config.toml
n_layer = 12
d_model = 128
n_head = 2
n_kv_head = 2
head_dim = 64
d_mlp = 512
vocab_size = 1884
activation = "gelu"
norm = "layernorm"
norm_place = "pre"
norm_eps = 1e-05
positions = "learned"
qk_norm = false
attn_scale = 0.125
bias = "none"
tie_embeddings = true
parallel_block = false
init = "uniform"
init_std_qkv = 0.0413
init_std_o = 0.0512
init_std_up = 0.0591
init_std_down = 0.0591
optimizer = "soap_variant"
lr = 0.00906
lr_mult_o = 1.13
lr_head = 0.00869
grad_clip = 1.0
warmup_steps = 200
schedule = "wsd"
decay_fraction = 1.0
decay_shape = "pow"
final_lr_fraction = 0.0
batch_tokens = 32768
seq_len = 512
doc_mask = true
train_tokens = 97740000
steps = 2983
dataset = "wikipedia_en"
Each number is 128 + 32 x the weight over its row's rms, rounded and kept within 0 to 255. Layers, rows and columns count from 0. Numbers have three digits each. The size before them is the row's rms in percent of the matrix's.

# layer 7 MLP down (transposed), 512x128, rms 0.0591, rows 10-64, columns 0-127
086:047123186190101116113144170098109166112097105169159125194146141129143197117122105126064120181112155095080122144109114134154121106044075124105137145129067124045159074168131112156154120122139113181143104046098155164174151106121086073111125079093127161092165127159129142206119101111141101156113114073142176120124083170121118116123121113133118148132133116111123169129119128161115130156129
086:125081154146128134134164129087194130166142163131159159136107093083141113086130132093178121119066080134145114191108122139129092101151123147118173109160181116128077122146137075091146087151182179084172101106093080096122197160103067118104118114146150105112048065095129120128190134129159166202118085104131162129142084101122090129152158119095174164152111150176120147121130097165177103116106
106:098111131144140120106079108187109113107053118172183114127102094153124174156099179177123078108108139106129142095168184144082076088137139165132089095167119121157100182121115114138059222121114100162130104105161158138167139156122101122141073102136155099156140107087091118097142093151168173153091097029166073138075151153142145141153152111111129114147107147093100083122117122145159149094093
098:126112156108107130142099188100201111130131126080119147085106107134150166139106094132150142149143121089095099158083136139125121122188157065159155111175105144115182146093102121155179163066098090130140110156176161139119114149128162070135118122144147100213105116185075155090143172145098118160165176077160184158160110140065120120125129196069156137082158127104142172173109086102105109168106
108:146154149105165118132166127145122069152077127095101112113062196127175113131126138132088086176140131106128115109170140147180167084163137070185107171164116146112123176136057116104193170120117116093139095161200147164135080163129091141133122119086121134135099123137155073151159140191102111091183087174117109109119105133169131166173187156120148166115115149154156125103173039132121125108113
109:116099109123061141105165148127142134155123155100131019100132116139174080092138092162121164147115142097117136139164143120152168197105108116107156126179161131130159147113124161128141106170102140122135110184168065152143097141128115109112122117120198107077125186139166092131145184098167182158174187125120094108137060143156093136138102161094117135127118125132118103072152099076219185144084
098:093149142110160082115113079122069157171062130122126133114108125091120090117144113107110104175101193156146164196117063098154101139045154169148099134117142115144159184099101104126118121150118145106130101112092074104173173129156108132120204130107078074127112114077096054184134148094079138109125107100165183095129072127130153089087134086113154092111146101088122132118149104178152170132153
107:116126126076100132139134143159097127130164135119090109111125118097180122069136165111154136151087200140117129126120078135155095086154116119166083140146100146156115157141156117149184190095145159122172146115198108102152139164173159129080102107164153107081118144147097053161096121093231088119127148112202164122168165164139132083160095141135094152129156076154100195100092115159130136179086
089:123130127118092168073103128164102151134149136159114208147104121129102118196163110146077099142150120106126128181159101095147190192159154075131108122148172160144109144110176082086168134152100155115115122159137133143140161080118143093151107149122094151136122142080170086142094150137063077095143104129102126093189138144137095197136201145146123148177107116120105174122122145112186228113179
101:137127144121088106132153058150090084135088137095103107127154132103102148115119163121127111125092118117082089139120084122221132073166099174060139107121075117121130141143106134124164171146168074165106107101194091105191113084143139089155118121184159125141083146144163110110107176104121063134150145155157076130181123103153146120080111086088110102158205176119109050111091135140113153116091
099:139055094099139129176100090061130122087098131136142162120111124185114123133153140161134153129088100125141054124092114157105133163134130132152160117107157109109142140166139153157116123142111123073215113116101123101123090092100090105145117061140110158107136119105154137175105092113124076143116138114157085157104116163089174135179196163091133175187164149210129136164127173200128146090048
103:045173149073074122166111122078123108148130090144133197164098127108120112148126087111090079182092166145132084132119125136120116164127123131109150160103164155155148146140108083144176093154077104139098148126174047076168078109100155187151204178101149118124111156146168175150124154131108155131110136148125128135152169090116122096158157124113105124141129145145066144045113177179076115160143
074:122104118169123079095135134164167120105151124136142181106091139172071154134162128124160097167164148159180093194067152129104145089136070061071183127153097115109106127155166144113108059135106162097074112093108140088155093101141149145126112163127123181134110137059181155098124106098108147168144135071111042142161113113120195139136184181100154154109109132139102113109154153164124165158136
101:098089137069083145173119107160145151094129119070106118191116132105046043106093146125125092170098092148117093179128108051124097144070105115123178144071185130136118132127118166109145139149155129079160100139143128095131130085085134107152112098126093079097091101149145107158123121112121141119182073154140172187157145159097090172102103159131113121090110168168068136118084157172111166115164
104:135109137110158109115095138171087132102072098124125134134133131068107156145065088120127156108141162150123091151127137111135192139163118162120056096071182077120147099160125161143177106131203119099119089184108137100058126116111119137173130144068131130116159159123177104081088137088123185183096160175146141132113138160122127085140094075134148151051097132124081125086157141166185091086085
086:116114141152105123132118154106137175124128144122156097094048116090100155158115116113167151130185120127175117189109091180117039108096131174145152108170148146163053157073132101055108099141065120141164127141122170088149110131117142136115074158107167153195143101154170160146130134117131164145158148138107121080202180137104128101130148136112137093088150093131070149164116138206169152137086
102:147085081133095170179207126128130135166113151159132143101115164158133129187132097067157085160087109130112158198142083112082186096154149140106165125130088124100203094127069079130108151141105158164129119126095105131105163139138111148136124092170152159105120131146158126206172112086113177124088128105218167129100153135107150128039077152108129126127124091126081133105110079107133152119141
112:116114197117115188193140111138135120134171099133194074139118128141127069107102162144123148124105111071090127169114141066105155135121102165165094167115101113119132081133081103168139147103118147143096153126135101209147150114103071124101170137113111124127173168093122099132112136152188110135129061062136205067089135176126199137151102177123124081122136152139122107148205131151155139115085
101:178181149133138197096128064158093112144104118143136119136130125159173194127135142131082098138127122113150141154128107158091166071148142116116156117067170086108096119122109065179108107155076095139149124134162117126171087173063131112165109168113167125139076140095193165094075129184095166122130113136146145164131101093088105090154143099101099097122147142144121108129060185135075167165053
109:126134136152133143103123187084092057129166065111158098097138169092158117158115132137087127132168156146133112100117159091081120181130143137161136162135159099114073129082148109154101101146095127078129143085107084155153091086160156128139212069114190169131101112096109073143149134134113119117144163155112150094178117123155080059145165104137125126160115104107176113161171171078178121115033
105:138127102108101124069091088168125125089133114104145078094121112160100065092110088113184095129145125165152112090130105103116153119119095128080230135179157116084165105127150111212114171067123131072129106131161119121073118154079112134190106120159141131101116106160065128134055167121146106145110122115167134088151142148147066116159190161123116129158114129145063151084153130079104147086135
079:098161080173162156101157108161143164090092162206105147149092114161085159121142151118151114172105088090044128110106083133103176124087080128082092149143157148112172074144108117109139135142189083078114172150124138150128135133129168109148086189122070078105105129137113159124107109137119183100088131133129117126080160138080196143148097105161151086153123125084171115161132058161131146081091
096:120092112149106150137118096135119114143093092146098115105108079144133085136130146063120112099109170138104102095119162161163168108150125108141155117128160095133153117148168105154102086155193117113145092105159111138012162114151121146173150069171105075059166149068173127191103087117148141127117083199165085116179109139147115071160140137103157164193105156123166180081118145166130112119147
097:091193147124128128148094158140122097162112107081133128162160115173064102125123073124139098083129154126075101114151107068145078120122107120166128160168161138154154064083096132092162175148186098120103167134117074123172061133136123157128062220090100119097157128055177170124139100081163114123080126112191125121155135149113114114137140095134180101071112093135158144145173146153144144132111
092:153124199169077130120115089110162098150112115136145080095083132117137088079119132144159112114115072147140095123134115124165098119128063199085134126133125182113118109152128141108192148143145164143126115124213137104185122181086108134117169129156152150103136117105089074048083083106132181116138183129115113143157074115123172201127140178140131170086134126132145109115171217158159141100122
092:115121162102118114179114100159168074131179137145132127095125107120137132162136120131137148190130159159094128198133112149101114049114110166175033153117126145134151130063122105122060163122081130116118065145095186107131135133193081156084070122178084162124110151104113076117149091113064108048095147126111143101118138151158102148114145163102078126128080148129141118113142121088151171082099
099:131148056108140138147155151139152116156070135176133062151138142110170160132179090074157152150162150103141183121053148151117160145109108123126101139184145154112080106080121098059102143114105121114076145171166136121105120086126066142101144214151083137185136123102122169142110095118139137155101087105113097112122100200133146174042161105131108185100112112115118128158136111098096136075157
111:056112131142166136162121132151179156125178183127144152136123182131064119138132140137129129178121109149142167126061130139108158127106139160063185118167144152100189151139142125152130117119130095153127139203159086146132181146151198186180141141116144067131136155164113130185137109107177058140153169115142124093135150153180113120235118127107090127148145115131117135170128073077088134131099
091:142160152083138160110107137096094148153125130127100108179147189127124169179110171160127151152141121188041143184183173166137141142112158150151182080164134153153216159109090155110136172128105133114149137145144073108096118104122144169160134170143145145169177146126102081137117124108124112159074158149096147144160167091124191161151137098147140120087124163099195087181084102136128076075098
091:151182162080154088087122125141158148101152126142154136108165203188133100162089182135128136171082120155125067068107082106148159117166074147160085171132174107116109118092154177137127177145112125126096112109122115146162121109086090138198116126182163143104128137069149172060145109100118088169115127063141110128154160114173164147075139159082124126080085119156167088123124129127114103090184
109:164089131129170107126125131093174152102102079071112152146112148133166192078133106149174062083126099157077121112153121110152119132170113106081128158165135118170195147106128167089120082110168125116098198112088125135134085152129154133128106156120130063092122088109108153143135160160077131128135085120030102164137141168074146192085103128094128134077145197146155130151091093124102118114183
106:158152068121160129145124144139173107147100147147111200097117126153119155127100166146120127108083102168058174072072126145195129151113052164153124121137092121117110132085060187155120142140133107101146116125135146125068101168157118141070132167162116099176106090094146161121174116134157134141131121131161090176117080073151128142144124077135090104171116124094159090100183076060069128101087
094:080045220170123165129104151058154122108129085096126118126070097172128161104139109096115144105178094087091093104093124185139138104106087196151117096109065163083131113094121095078133170117146134144116130190112151092111136145141161178127167118068136142142140093132142129096136119088136112135101111182144130120081057118154081152198157147141132116115169109144126170089133104168160145149119
103:142186148154167127127098150117137150122138173135085116106160199111146117145084160107154145083115116125131113048123177113133164154150171077104113133133113128138118117141112133111120110121156069089145163167174116113146162152115060092094131083145162120140102128095155160136092171105135078098105070107160150104083163175128072103045120127046209150167158100126177150116097127190165135095149
106:130106196122138114142058130156184150132139147162148137107079156166140162131099086098113122102075124077126184095097124122118135094122127148089124116131082045174111164131123155153142152109136070147106152121165153173114203100129124175112117104136111134111057118099116102081089124077085111094089105089102115099137105104058109137132122115115141156048155135099066167167143127178138064088100
102:117108143153154122186094136063119141128177157065132115159156116114116146116123109146161162084123155171148157177129219111157143128068092129123141162189065131127146128149157139177120100089125142095119122115180117167085080143186157130117130125101070123071096106114090068128133126117156100171132119128146127132139132190120132150250130101157134081143103155142151098115156155084152136095066
102:118192071161095108108091130173119175090119145102139093101174141133149118155121152125146070143135141110138144094147157113121153160072176094101127138133133092081144117194085156132154152148187139093139140165156139104203149109130088085060120122098094065176154168150109084132091183098099106164059119085124137167125133140159163111105103101140121069092094154098092145131175146092058105091114
097:120145148109144123087133128131123134183162196129116091143138105084188128133136105159203100117147152166137037108070109103121142119154101120113106115124051070128144175121156036215081166100143139104110167165128136149126097134097182113153154115101119146102128182132076136103130111096154099088113121110135129133116075134151134113127124088125107065119128126156098199187172098093128166088126
100:141144081100127145170091206145111178164096126072128132093179092194139131125082103195098203111143118100111100115125132100116137140152119074165152115077195087137160132113130148115163216115088152136167128140113107111161138070082132160176110131127126100099108144111158086153133055128126206093100097132135148131121120124149149096114174105168114115131108143158134110062116155110083119062138
097:097150137127149134135090138138117131113066172094136148082197122100136160131112138120118187137133144170146196170127102109114178158175107134129133168133188112049167110122143099102112167159111124097115103118065147129168094086108166117090103155125155154121132198109101115112131153109160181113076129163147133169161070189090114192096121064119151167136087111147087109144089203145081145086144
108:151090106093119150101147109154126156128108092116101116133184087084094103158150067130124118152112148049146134124094130077122146214092163119111091101100143083120087115156161114123107104134103115097149137123132156116061094154077112056159063167095136181155129107160090172117138157091117099107116175173169173128150144077075122117149140101083181154163114048152160081172108105147147131159127
098:133116146157141155162173093175100172059129129131183139102107142161126107070160093149221153108145096130111136113138076219142134135098138093108158051158113121154157095162146114109114137106115150136143158132129168147139135181087128144104155114082162129119085110162164145104171129142138164121111188194042088148107100154086105121133144109143066106108145137123090163180144148098172192102120
103:139147119145135146122094164100088148113131206098171128154131134144151090081122094127162091177118128117065144133129153206103186111116160158156112126155166089105172137114098111120131183146111077136117118138068144056118145104123065100135156117149183163131143204129134159113126189079162116209162116135139113193109107161101119160139116100132091121090083186140112170158155110067137124085159
107:105105130157089132120127158155169142129090143110157120106133110185141068115104154095112096129116123140150073107153115209148132138099166126102171143101132099075070094080115143118149121144177113162192162126137120175122113151184170131093111119155111115134108142220117184108148118104126139104198122157105081113158103173093195170143121102127129151169149108172138160219161093160188171118164
105:126125102154112175079115176069114117088147076198127148091174156066137115144142122083122102110158118150104165108155197155134108064150119143114083121130166147098152180141117109145170133183074106147170133131092088099115112108132179136083158140111210103119177094163103101136120071090155164161150112092117073059130127150119186135167107134147109185153158159085133152154152133125098103123174
097:151120102160136139154119084151118108124118108128111142153087111112159158149146110135132081121210126148071142102078144139090172157176183149166105111118120108146147110106159138117083166135112154139160055084116149088177177105157110111139165153112022189099198143176112085152125114105152164115079135166122075120100134108120126097143143166128172145133124119125134098058126136102096087026122
095:103191111149131131153103150065101094096169175094140124198153073084138159114103126115164146079169097133141097136134072169135107160161100152054147157083169091128168155152142094141126180161124141114148088145075118062143152108162123164060138170100122186147125161128142146106142113046156158077098113143134172086144090096128184162104090109175101179140119091110135153092125113124150129133129
099:105085104141163122106152117101163142084130085149168169131118117098098165174137093132138137114149154113156127145099137099120214108103078114108176177205190136082125101146091062100108094128165105096163172065109110144151110130157144154140146136161179101125179056144109085152102075056121128139113085148116133117082131122088112164157103123172130100150132121128164101102128075105143119068206
099:164149109148135103121099176131109161082101164108171196127124149129080190147124133108155108112101112099097076184105145144160059176120174091073150160144142182122117119193097117106169075104153089107136097128157149119145154090146148141167125101174170072144053211137131145090163156165121155108147088146156162129130167124105109163053097095097107121127184092136127144174138142162112155120127
094:116126145195044144119120119142140140107171138157119130096090079095174125097156138091062110111142061157101144097147094136115065190167106080148187130149163148092220080107118117121104142121130063164160087082101127099117117095084167125159100097150108160101143118110159159141141139161118130113071162189099074113113069138126110140115130180168111169161122132069132115112127137086104118130113
105:149133142115153063125212149122108150115098148130098174149122152112149184055148111163142105155153165095156100138104089106128159081133188189128114136092095062130097189094143115121160133190123157070125179150121102152116190127187124089091179142139125114113179089133130146131145169091147149106159102079167105124144175171149113113130096133105080108133131136162138128064145150103073181098176
098:153156102099133156168129126076058100140100084159177154151132109179152073081158156125118110081080139139124152087140124050083138110166141133171105097099115100160105153129154136149116138131087135088099143130153135117102109113157140199105071128094135190124088164100121131117157151178144146106143082112109224132114130150132112113116077123114117192079118094116085104157076215157108085126172
095:100122153169159188093197109101146134125121157177121093113107163112150138119103136115125160088158111086099155070100060168139154150108160165148138142149088127061097129135149102137119127164144094131127131145130140104163097157195148136119102024142106186129104109120121114133110125182153131108096116127126093132108165086114153126077205060205129109099077144124094126157096107116148158119034
110:087146170113103141135118114116181132151145091157153078157172090143135107083119122129130036209091129125177125173159116173156097143104166055114109109174076155110138130144150101109135090141198141168153134181174149141145167143112165134152169103139124172205119101121191130134126160097097080176107143116157170145089144087150098123174116109099145101080108124097117114183120102172072125108123
100:163136158148141122115141115138224182127132145182173156119149166172126196197131163148114141133117158109117095143070188166121096186122162164157114166181060158115133108124106118110158095105126100186157114092139137117127130156135154135115102135132116113210126103177107173110110150134110068125098171098116113192102132147148067165131110118094107119120158117138175135222104103166099120097157
# layer 7 MLP up, 512x128, rms 0.0591, rows 11-64, columns 0-127
088:154143156095162090133125147152179142118114135050147099145097143129105166134074087093081157137068151144165126120112141166117122149129068213118132102161082217157135101170126126177099154093165144180127090147105157178114063111200137122126095172149135097101128136139151055134162113197110109093074132108130153157090171141105099158121189145159097109103117113095129131130137165112094156122147
100:110157198137106132097153157126164132148101078180141120103124096117093132101161055116070192072153145100107093174141152196089116122102167114126131180123098153145081153119069128125104066200131140099107146188100124056103071151092070108097139169172112107096111122073125177115146095142160156074145101113106116138161105118099101124105129119142094157154128087157140097168089154129165144148134
098:148130133179155137118127152114107138077164190092165118224137116113129199117165116160129139096151108143155170125142147100095127076111181133117145161117115151153094134098091142133074094194102123147117120092155101121141117110078114128169131133146141125072233158111139143064135140100163139118128130150129120163140181124126175149097149097112145080096101096212058087169118127068133155151081
101:168128084108154112108157158162134140128141172090128122134117172099114161139118118106072128125114164155107087138076155191072103139081116162125164106107077144112157165168168170153087117151170105099122161084103120161077225118130178092097156172140126113103158133134185158108163101087109188118075121115123072129170134080099123129173134073108067128103139143157085103136101140091175095180171
108:161156192195188108155091140150188157136151171188101182157109136149123113135112105109092148098186142064136064154132097133087117144171136148118134106125147103177142155108095130078148098142158092108123114121059162098148096061070172149194114154071127152138180115122076117099127149153120181142099090113093124135087144096120130117127095095143180113164087091162155116095140163116155093147153
104:124132122109127190146129177111179178125075114090110133163121162116063138123109133157093150132099099125157111085116128129152070116134141188090124152103132124137144133095174076124099074121101134114080164131111106094065135104114148079118173142034075140106157137111114127134140134201074169119157161127191168220114100075094120075127111126134093156162091093133129164130091105161161171147109
098:106166157131137158107107152165189194078110127115163129126133101088181146123155094109079101184177136104168104135136076073145081116124157114144141158159070121106058128127104179102088119164080159160051187113133168099116133114147126162173153141087109133195104103098160101099114122096109141130116147075135109142146127090125150094070171140133142122168127128083167135157175122141113146184049
090:086075162181127080115136109124131104152151086142202137143063134138084091181136150118163098074157110140116160170146140170090076142157086132112119180174096123116107179162120177111152113085179132097206102075116167124117152178187117116090149084148166121141148104145090072087156134096160101170156086186105115151053140124109125151136116130111166109148158124171116088157153155145127107123129
095:153152153170137107103154185170078162133176133176053116140137091118112134118147127118089198127125102055110129150149154124145110097172095133134055117210119155182111098076134095157077105130157135169139157111118118178078073158205120127156148124173091147103135121113125122118161067101133180135095123127091173106141148110140126091121126069142125079131090192123084157113131071126118113101139
100:070152110160133077086105082100120101157111125168161131125103159155120105084035150127059142113134140094134108159128120164144131152107137046071131119155106145101100125137083160110106159117110113169117107143092129120187107111142112087160113111117164127168205089149203188156137134126099123122180169176073177132163137132134096134078109137124125188137105121121178211130115088136080147154136
114:155119166138170148088117047140098101115142129127129122106099143189171159110106173089146150120097095180134116094046139152139143059096092169087117141137136103155116148133161124172165139124193107108116100125136128089153145135070126074115147097106160126146121197114093077108066130129116111126140205145124060108185139149142210173120168102098142125125062092128096114151149099082150111107146
099:138164136081148141125170108117106121146179130172145121120121174108111054130118097094109165122105146065118159133122000116151090116102120158158120135164085141134153107077098098149152188152129102185129098168087097157146168168118115145142087116136126071198092098166070131148157139090123176076114061146087125158127121136131107116145100093127146102190116086157152144144159101092113105102133
110:154170128163188123112106131131068093095112127159148119106123147169155110133121123091136085112179152122101115143155121163166069109111061100175196174171165084125139149115133102171126186120131144117122115139148078120114177141098104053106123107133084165131096095166080107129173118098079115161160166165138123169111103112060195137095093089150126164114139162098188152133088142065138144197146
099:134138104137169093120050096208132136132074153154131110209135123146084108138156178135136101141093152165123114106107086064118105215111106062166181127170100144117138140072125140105080174171107155098132081061096114166103162134204115098153101150182094107143092107108089129094103152167110109147113159142084126153103125157170147164123115099104135148143150153124131141134088124100084107164155
094:108121152043139126130167123121156071109086175084097141123147126135116155101113152176124157088099123097096130131129121141147130125140097116135127192056140082153154155165106125121174128059141077148158091123153191172083159103183062063108114118097112146084087214151140131091151134114085082099129143093132112172102156135143101063174068129081135114136142108143143094135099153099129090148085
104:108113193123120123076092170142175117138141199080112088109140083139148168089109167197154146116122175126116090086078192096170113119126109098156163106093155141138080171133147132162130105128106104202105129116176127112090116172120163119112120079149124143121135138143138161135060118071060116157160196149122099174132132180173167148118109067054146116160097103113137080117129137113128138140172
109:147103116112187077076174084149098090145056149115130114105102118100114085104166161106113158159168149092115125122096084149139116125116073084130129149161103122075174125184180086122169148147105140076113183089087158096125227213122126161163079131188113145086180137138134155113182138069092130149113137138117094140133152113141158164147111098184151128105110087133085126126146138137138152097141
100:089113094135102043096170200153140130154105120112118145142104202147155109159114138177085159083131170101120078156149111118109103166116149122099114196158098148169121144123075155123131142112128108158125079109108077131137128108169151053124132094098148191143159182129101128144125105119061153175125116076141124156070091126138156117178126173095079127118051115118123139138144118100206163173115
105:158132157130167147080104133113153117140073107165138108120107125050152152064170178123122158114117138169108144146059100153160105086133134107132086153132137161140146118101175044146114167120138116169080091134064188139142109123113140128147161103111133110165092122182195116188055093105137102129148100106110085134113169149140100125173148135107118098134128134230123119183104117080146109130193
108:162152145131103084102088145158148153179186131153120096093084160182124163142118169127133165086107223139197137058168090139139049063121143109138116147136075097146099130148130199143117128082161115162115089086133165084115123102089131184134092103113076161124153152113127068159148170098141107148171150134134184139124141146160119119136103120080150092129154124147127091094091099158100094124166
083:153158150157131100145164168091133137152138104045192132104105122166154124149123139146174124136102177145145170151115098121158135087124115133140138151135074109137146155072103174149122097147095170116152118186149177165126084123109125145111167104092064124127128074103188147150131118123172139171084170143145193106057091112084143107081194158111142145173162113130106223120140174076132150173095
097:113129155139118120141099162171127109128092150133146179143098158180066072144106110126121119133141167100096058156161088089070096115153201121131155128121137102164138094136133193107132125132121088108047104132156127059193146107112176140116156142139103130136125153156102185112163105131100132144156129135208137127157157115127138099092123096155092099045114053128156110187137050152153173129123
107:106057127090228148150089071147098103092114097121112085151124159132113141149101105123156125123121204103152116150108120119143136128185152044133113128082103130194150145122139122113154114093065114108200153024064119164117123120177100159128111165128120094151125166178114116071097149148117149173150148122153108107082120103124176136091097154122118146150149155109131170154067126131154139109103
094:166191125082106152127151110182174116088179108111152104096088070104081115110151129141138070174134190094151141192155139144132127123128107112148172156149106143143148111153102084152182158157162153135141079157148125066139174155171107136124125172106193087133155079138121138141154117103139154084156168134144123098129159134079173086130153081146146114129104093111116104195113088092147092107236
088:168172128107130169115137137126109136097182113096119105125140068153136103092111141110123103148101114132176152099149171136025104147067125113067044070087098169134159103094091141146136151164169146065101155135145128082187095122072112103142167134095089179142129200118118141179101138146113120135081158139113100151118157109117084129131164152134157144127087145170145152138142083108136192203122
102:117098110151148143122093094079115164092183079080142163122096163146128104097104103103117153065115111135120000117113103150129116207132136116143182138125100120143079177109112152119130089131189117155124078100089069107152129116126122161123161131102093143150136100097150084075120203138150150176140179111168158070143121180114158130209111132137118119148170081176113114107104111119112139116142
103:090134152170115143115153145154090076131092102161138104197121110131100171178167221135077123097150161100083091072121159123134134161183080107166132136072099124142070140100111107103130120135115152114108172119143126110166103128142112150095108174109132093178158132136102138078100124179081086155123098069126138171167178100093155163130182144124193133180139046140111098157098116169155130137099
091:059152103149185088097098122192141138121123148112084149163143131135121140103138145089146148111104151183140128163090150140133145142125085064159127153077093105128129122152177093136165047133150182082147069111134177117136111057089224120112061135123107128139119111122134135125157091102132204105127109125160132084097172148123151160095140087091135199156107110142137147107118149180180089170115
100:156116100144172121146123113190155163139094147162066143137136169129102167183219120140077173122178143164144149066121152159161118119138126061119162096146123142158164199126111184114107092132174109142194124105087158126098139110152128126127113155151111098092094088120096145125106131151114191140108142112108122087082045109089107116169080153093120168124163131063095143168127101114122112201124
106:104077155105169158083099131079092098116107092084158144120124148154090115090103153146144086215148052135135098171103132161128068078127145171104093154143122126071126134093187094155057104153112130171098132100095168142138092166127133106179162142146131155133156158118089140142136120156112159212135137086163123135133127182108133104147131146163130066102106191116158140123215098106133088127108
100:128099156145144141116068151102117075145137120095146161190118149084119104092151107127135120139148137136135164144121089186085178095147172117101141154130074148093098110070118081165078134174129155106136169059077158158151168141121168151093172109118212130123135177222118161190092121133078145139130164081097148149138110109135162114079120175163079110089160135106137106136170138183144158119161
098:103164084142125095110114098192144097108116192187141199115170089115127137118137156128131089120137139115105138128135174139149104111098123091137164054132193113141132165149101108178116091056141105137115109045136140100156162118124128135121188213111115164101135119149098184165110106145129120116201116074139117174146131134187163085095111120148139079129075116127104141114144173105157070183162
096:072106101144153181150107170125171104117109111155150094132111047097124148131136079111137090142148166098087104088109143159111073087132141129099111120148100172157100178086101081105176131145111112128107160090086088139130147191126108160164147138147136119126122101104127087124186149128135131051155141190223094127159116164139103079196132118086054084134103131127153145159182120121180112133084
093:133090146114160030126131187143121101127102186132105132138073089134129153162147192168110100139100157110120110145037113119127134064175121131127127130120157129155124138118189094119116174144103117142104143083155142171158160122176159168090145087159109135103147051152172055101148135174066114107155156051157144088146133147117095125154109126075128164172155124135126092117142167192120113128149
106:184159129138154081093151189165097086155173122151181141130093100159124076135172086083110123116149121091110107090129126127109144154130098158101124128069161124187107134101104153094096135097139097163109155129085114114164144147070139106173176172134122147134128189082146142060140130187167101107088134106112123133139112057129098174072162199099163124105172093145137137119158081128074158166192
095:172145146176143142113133091099136107125157081158113129156116076097090153154152134082066145119127198095162117104086110095205145051120104168155113097165149113143103076130108133160140102113061110173111153118106168143161144153107124150146138112156180110103090169131157190096126177215091063127134132132165135154173094110106120099100137170163129127066131122098078138118099118178139135142193
090:139197147136184135156168143119148101135116103181111148137072146122122150154124183050103148125094155079088109143103093124107179173122112143056109154152151170137115101134103166110097157181104126081121159140227148153184188172193083153117129117141086147110172138129128107128145161150090140147102066132164109171153111109119115098118147096147091076150145112159175133113124161115100098088188
094:159172167185140103085173049102175086076158123180103082073117132083068162112124165114149134128132130163083144127101150097120134111143109195137154087140103186107123152092140116076107112143171131090075065109167181153140085161151145097109184146065137134222098128145117164145151115152103091135136129101097087145157135083127123130092071155124118109137115129144111113115140139076173119136098
097:115087098154115095136152109113112053131176049131110129121045137129063147107165125149073069164122129114165088113098072117152145150101148072152133207093121089138091133145133115140127146083142159064093130159169107122106152122162110108150127165145162132102138172148183143192158150136149094135152092150062193124149153126123111127151188087093092121146113143137139142169165122138185127071144
107:126146193160152109079134132188150093112180155097129152118070105112144208134114116123153116156153122161111141125125128104098092104063078123132185124111133139146098109074112065132112178060158115071126106127107117176164165112100153165103163123153166128090132119103098111112148083143173135122124124102170072117113146123119104151165170137097149146088189140081192143085151083112070078186180
104:173096191131159100151067143122104074089133147096139068167125105088141171133146106135084151157129176143167163158120173051113112131168132153097177077157152165156064158159178149115036141187157113154110113082111160105104170094117131122073144162135134142105159098113102153180108072156109140150127121110144108084139088158130119109119155127160097163096100167168128135142123139099067162126177
103:101117193114115096130122185216116174171069101113169175134096122155139087140112118080117132140131078093126093093079149098161098201125114190117130172098089094125125125140206117119178164128094116119109172096123181120111138188174183159132116119147144183101116088134112131116165168092096116135116153123092083137149149123152191170128130127100057086163110136116109103122126166123133137072160
116:146161126170119117151059107111103095046119111123138210093155118092136140149120106096119096102150129100161101102137153107197041126128129142147114087150103148162131145098148116140103133128180155139112080169145232161168109104175112088089124104116085170135189152109109048188107136123147114110152152109116155115086135118144155079146166147168126060111139157129165144154168132082130123090119
101:126082146177155141166129139174145104093087185126121196153160102183091090110208121109082157146183099142128116089151128104105098099144129189130135072155135142165109127120128171119159087143108161110079179162093117135126197085105094145127154147163049112061180112130059085073132111050114136099159141124088166156104121153117121111132153145145104134108131132144119093104105133158127131129190
100:087106126115141098111139158135121221103123166057138120084128141165143106136095132102087137088120113113152160155134165151084090133112114129121196104155142140103155134141103157136118094104151187066124163116168094145087103136118116068089106122114175119063091132092090189128166128090077100125090184128149161136120128154116141122128199100149106079128074140131159191087162149156148185149213
098:117097147170106104148130125130181108129189112167148135141108135147078125143110095142107087084065176167116201111157130127100139122169131151136128198128099113096123113159137143145128159141048094122101162122118114107100128126137111144117169099073073188104132162125099113066173113151168120184144155071139139078043118130086122119124140197096128121153111143111098149077060127156043150148095
098:122123113162107185118204166150109130114132119130110119138145090139122131143188092111150187130135122128047106155118171105104175076107144119129126074102097115144190087105151146159099074132106042096189120118121158140082106158112123059137123155133123156109109121113148149105081090169155125192130145085180160131115114071187149071057150118100130181144126159154134131161150104136102181161092
104:076086105123129142100157122119119088121099119141063156061038122103085132077171130107137142115126129102148168206151089111130115132161110106110152166117165076123104103146111118085059117107173093136129127100097127100137133138139095141154173145188153146148134095191115087125189155076113183095104124079074167091119158149162146119146188130139171159169130155154108100165080103125174181095115
099:107117124136133021133141103116077109134163106131125153185123135120150126078153139133229064173163142064174073124082122164170143158098119116066126150153113164145155122140127139140125170053149120090121108136072180137097137106096146105102096117126131147149157112152112107116131126126115147116148144152114173118120187107091118082128094139136135106152097227180079154157151097136136062131100
105:141138162115118105156144082126125067151107153155150145131128142099067065102116076053109148148147100099175068121122187152135132129083074114157101125167160152150136116120083160137150164125115165127152133081082149140132173125117173137170072166115153113111164147089155125104145064092138143133125173131151108097075081088174173175089127141130131101191097097159089065142125138108139209179161
104:098100105133098128096099085121149180153121122090161159082121146152048146141182086120152200107131097109153089080112148142114118133100080101134077156132111135105134130192123121158107151157174143146125134108082131052141091116146206125108123155104115158143102075153084165169090130073127132101119147201154119090145154125099178097098176181139155142156046103120130100139177089117130135165079
105:158160164146139091149101111095170082196104116158098139117104135181114125180191147064153194087131154110145140178143067146104087096113067161058109148098106119164156191127107116176093151127105181123154144058146145142174138149103184144108183101138178103144142062177142169149127085114115112099129180085123139122150138138139123136140131108102135107099149149090086168145088092097120096148123
107:064139128121125149062112122100099062117127060113072172161111157097116164106176140195105139107142131132119135141173132176117146126175117117173154154165071131160118104131130104091099138075093139140092134116057109184131112125121098098118113138152054125122148122092128171077215150175157139175131139132100116154163152128124123094110100101121184132095135196164103122092062172139182134093133
101:141086124120151136070125145143142127146167181149163129078107173156097100113129079092123146140073149073163132101165154108136129061161117098092103127049116139159103186128176166095120093147109123148109049137117163124151140138117128084108141129068151163105055090131146150091159155095114110179168085130131109158100108076133174115169097178135103124115137167143109072195103168149061151154149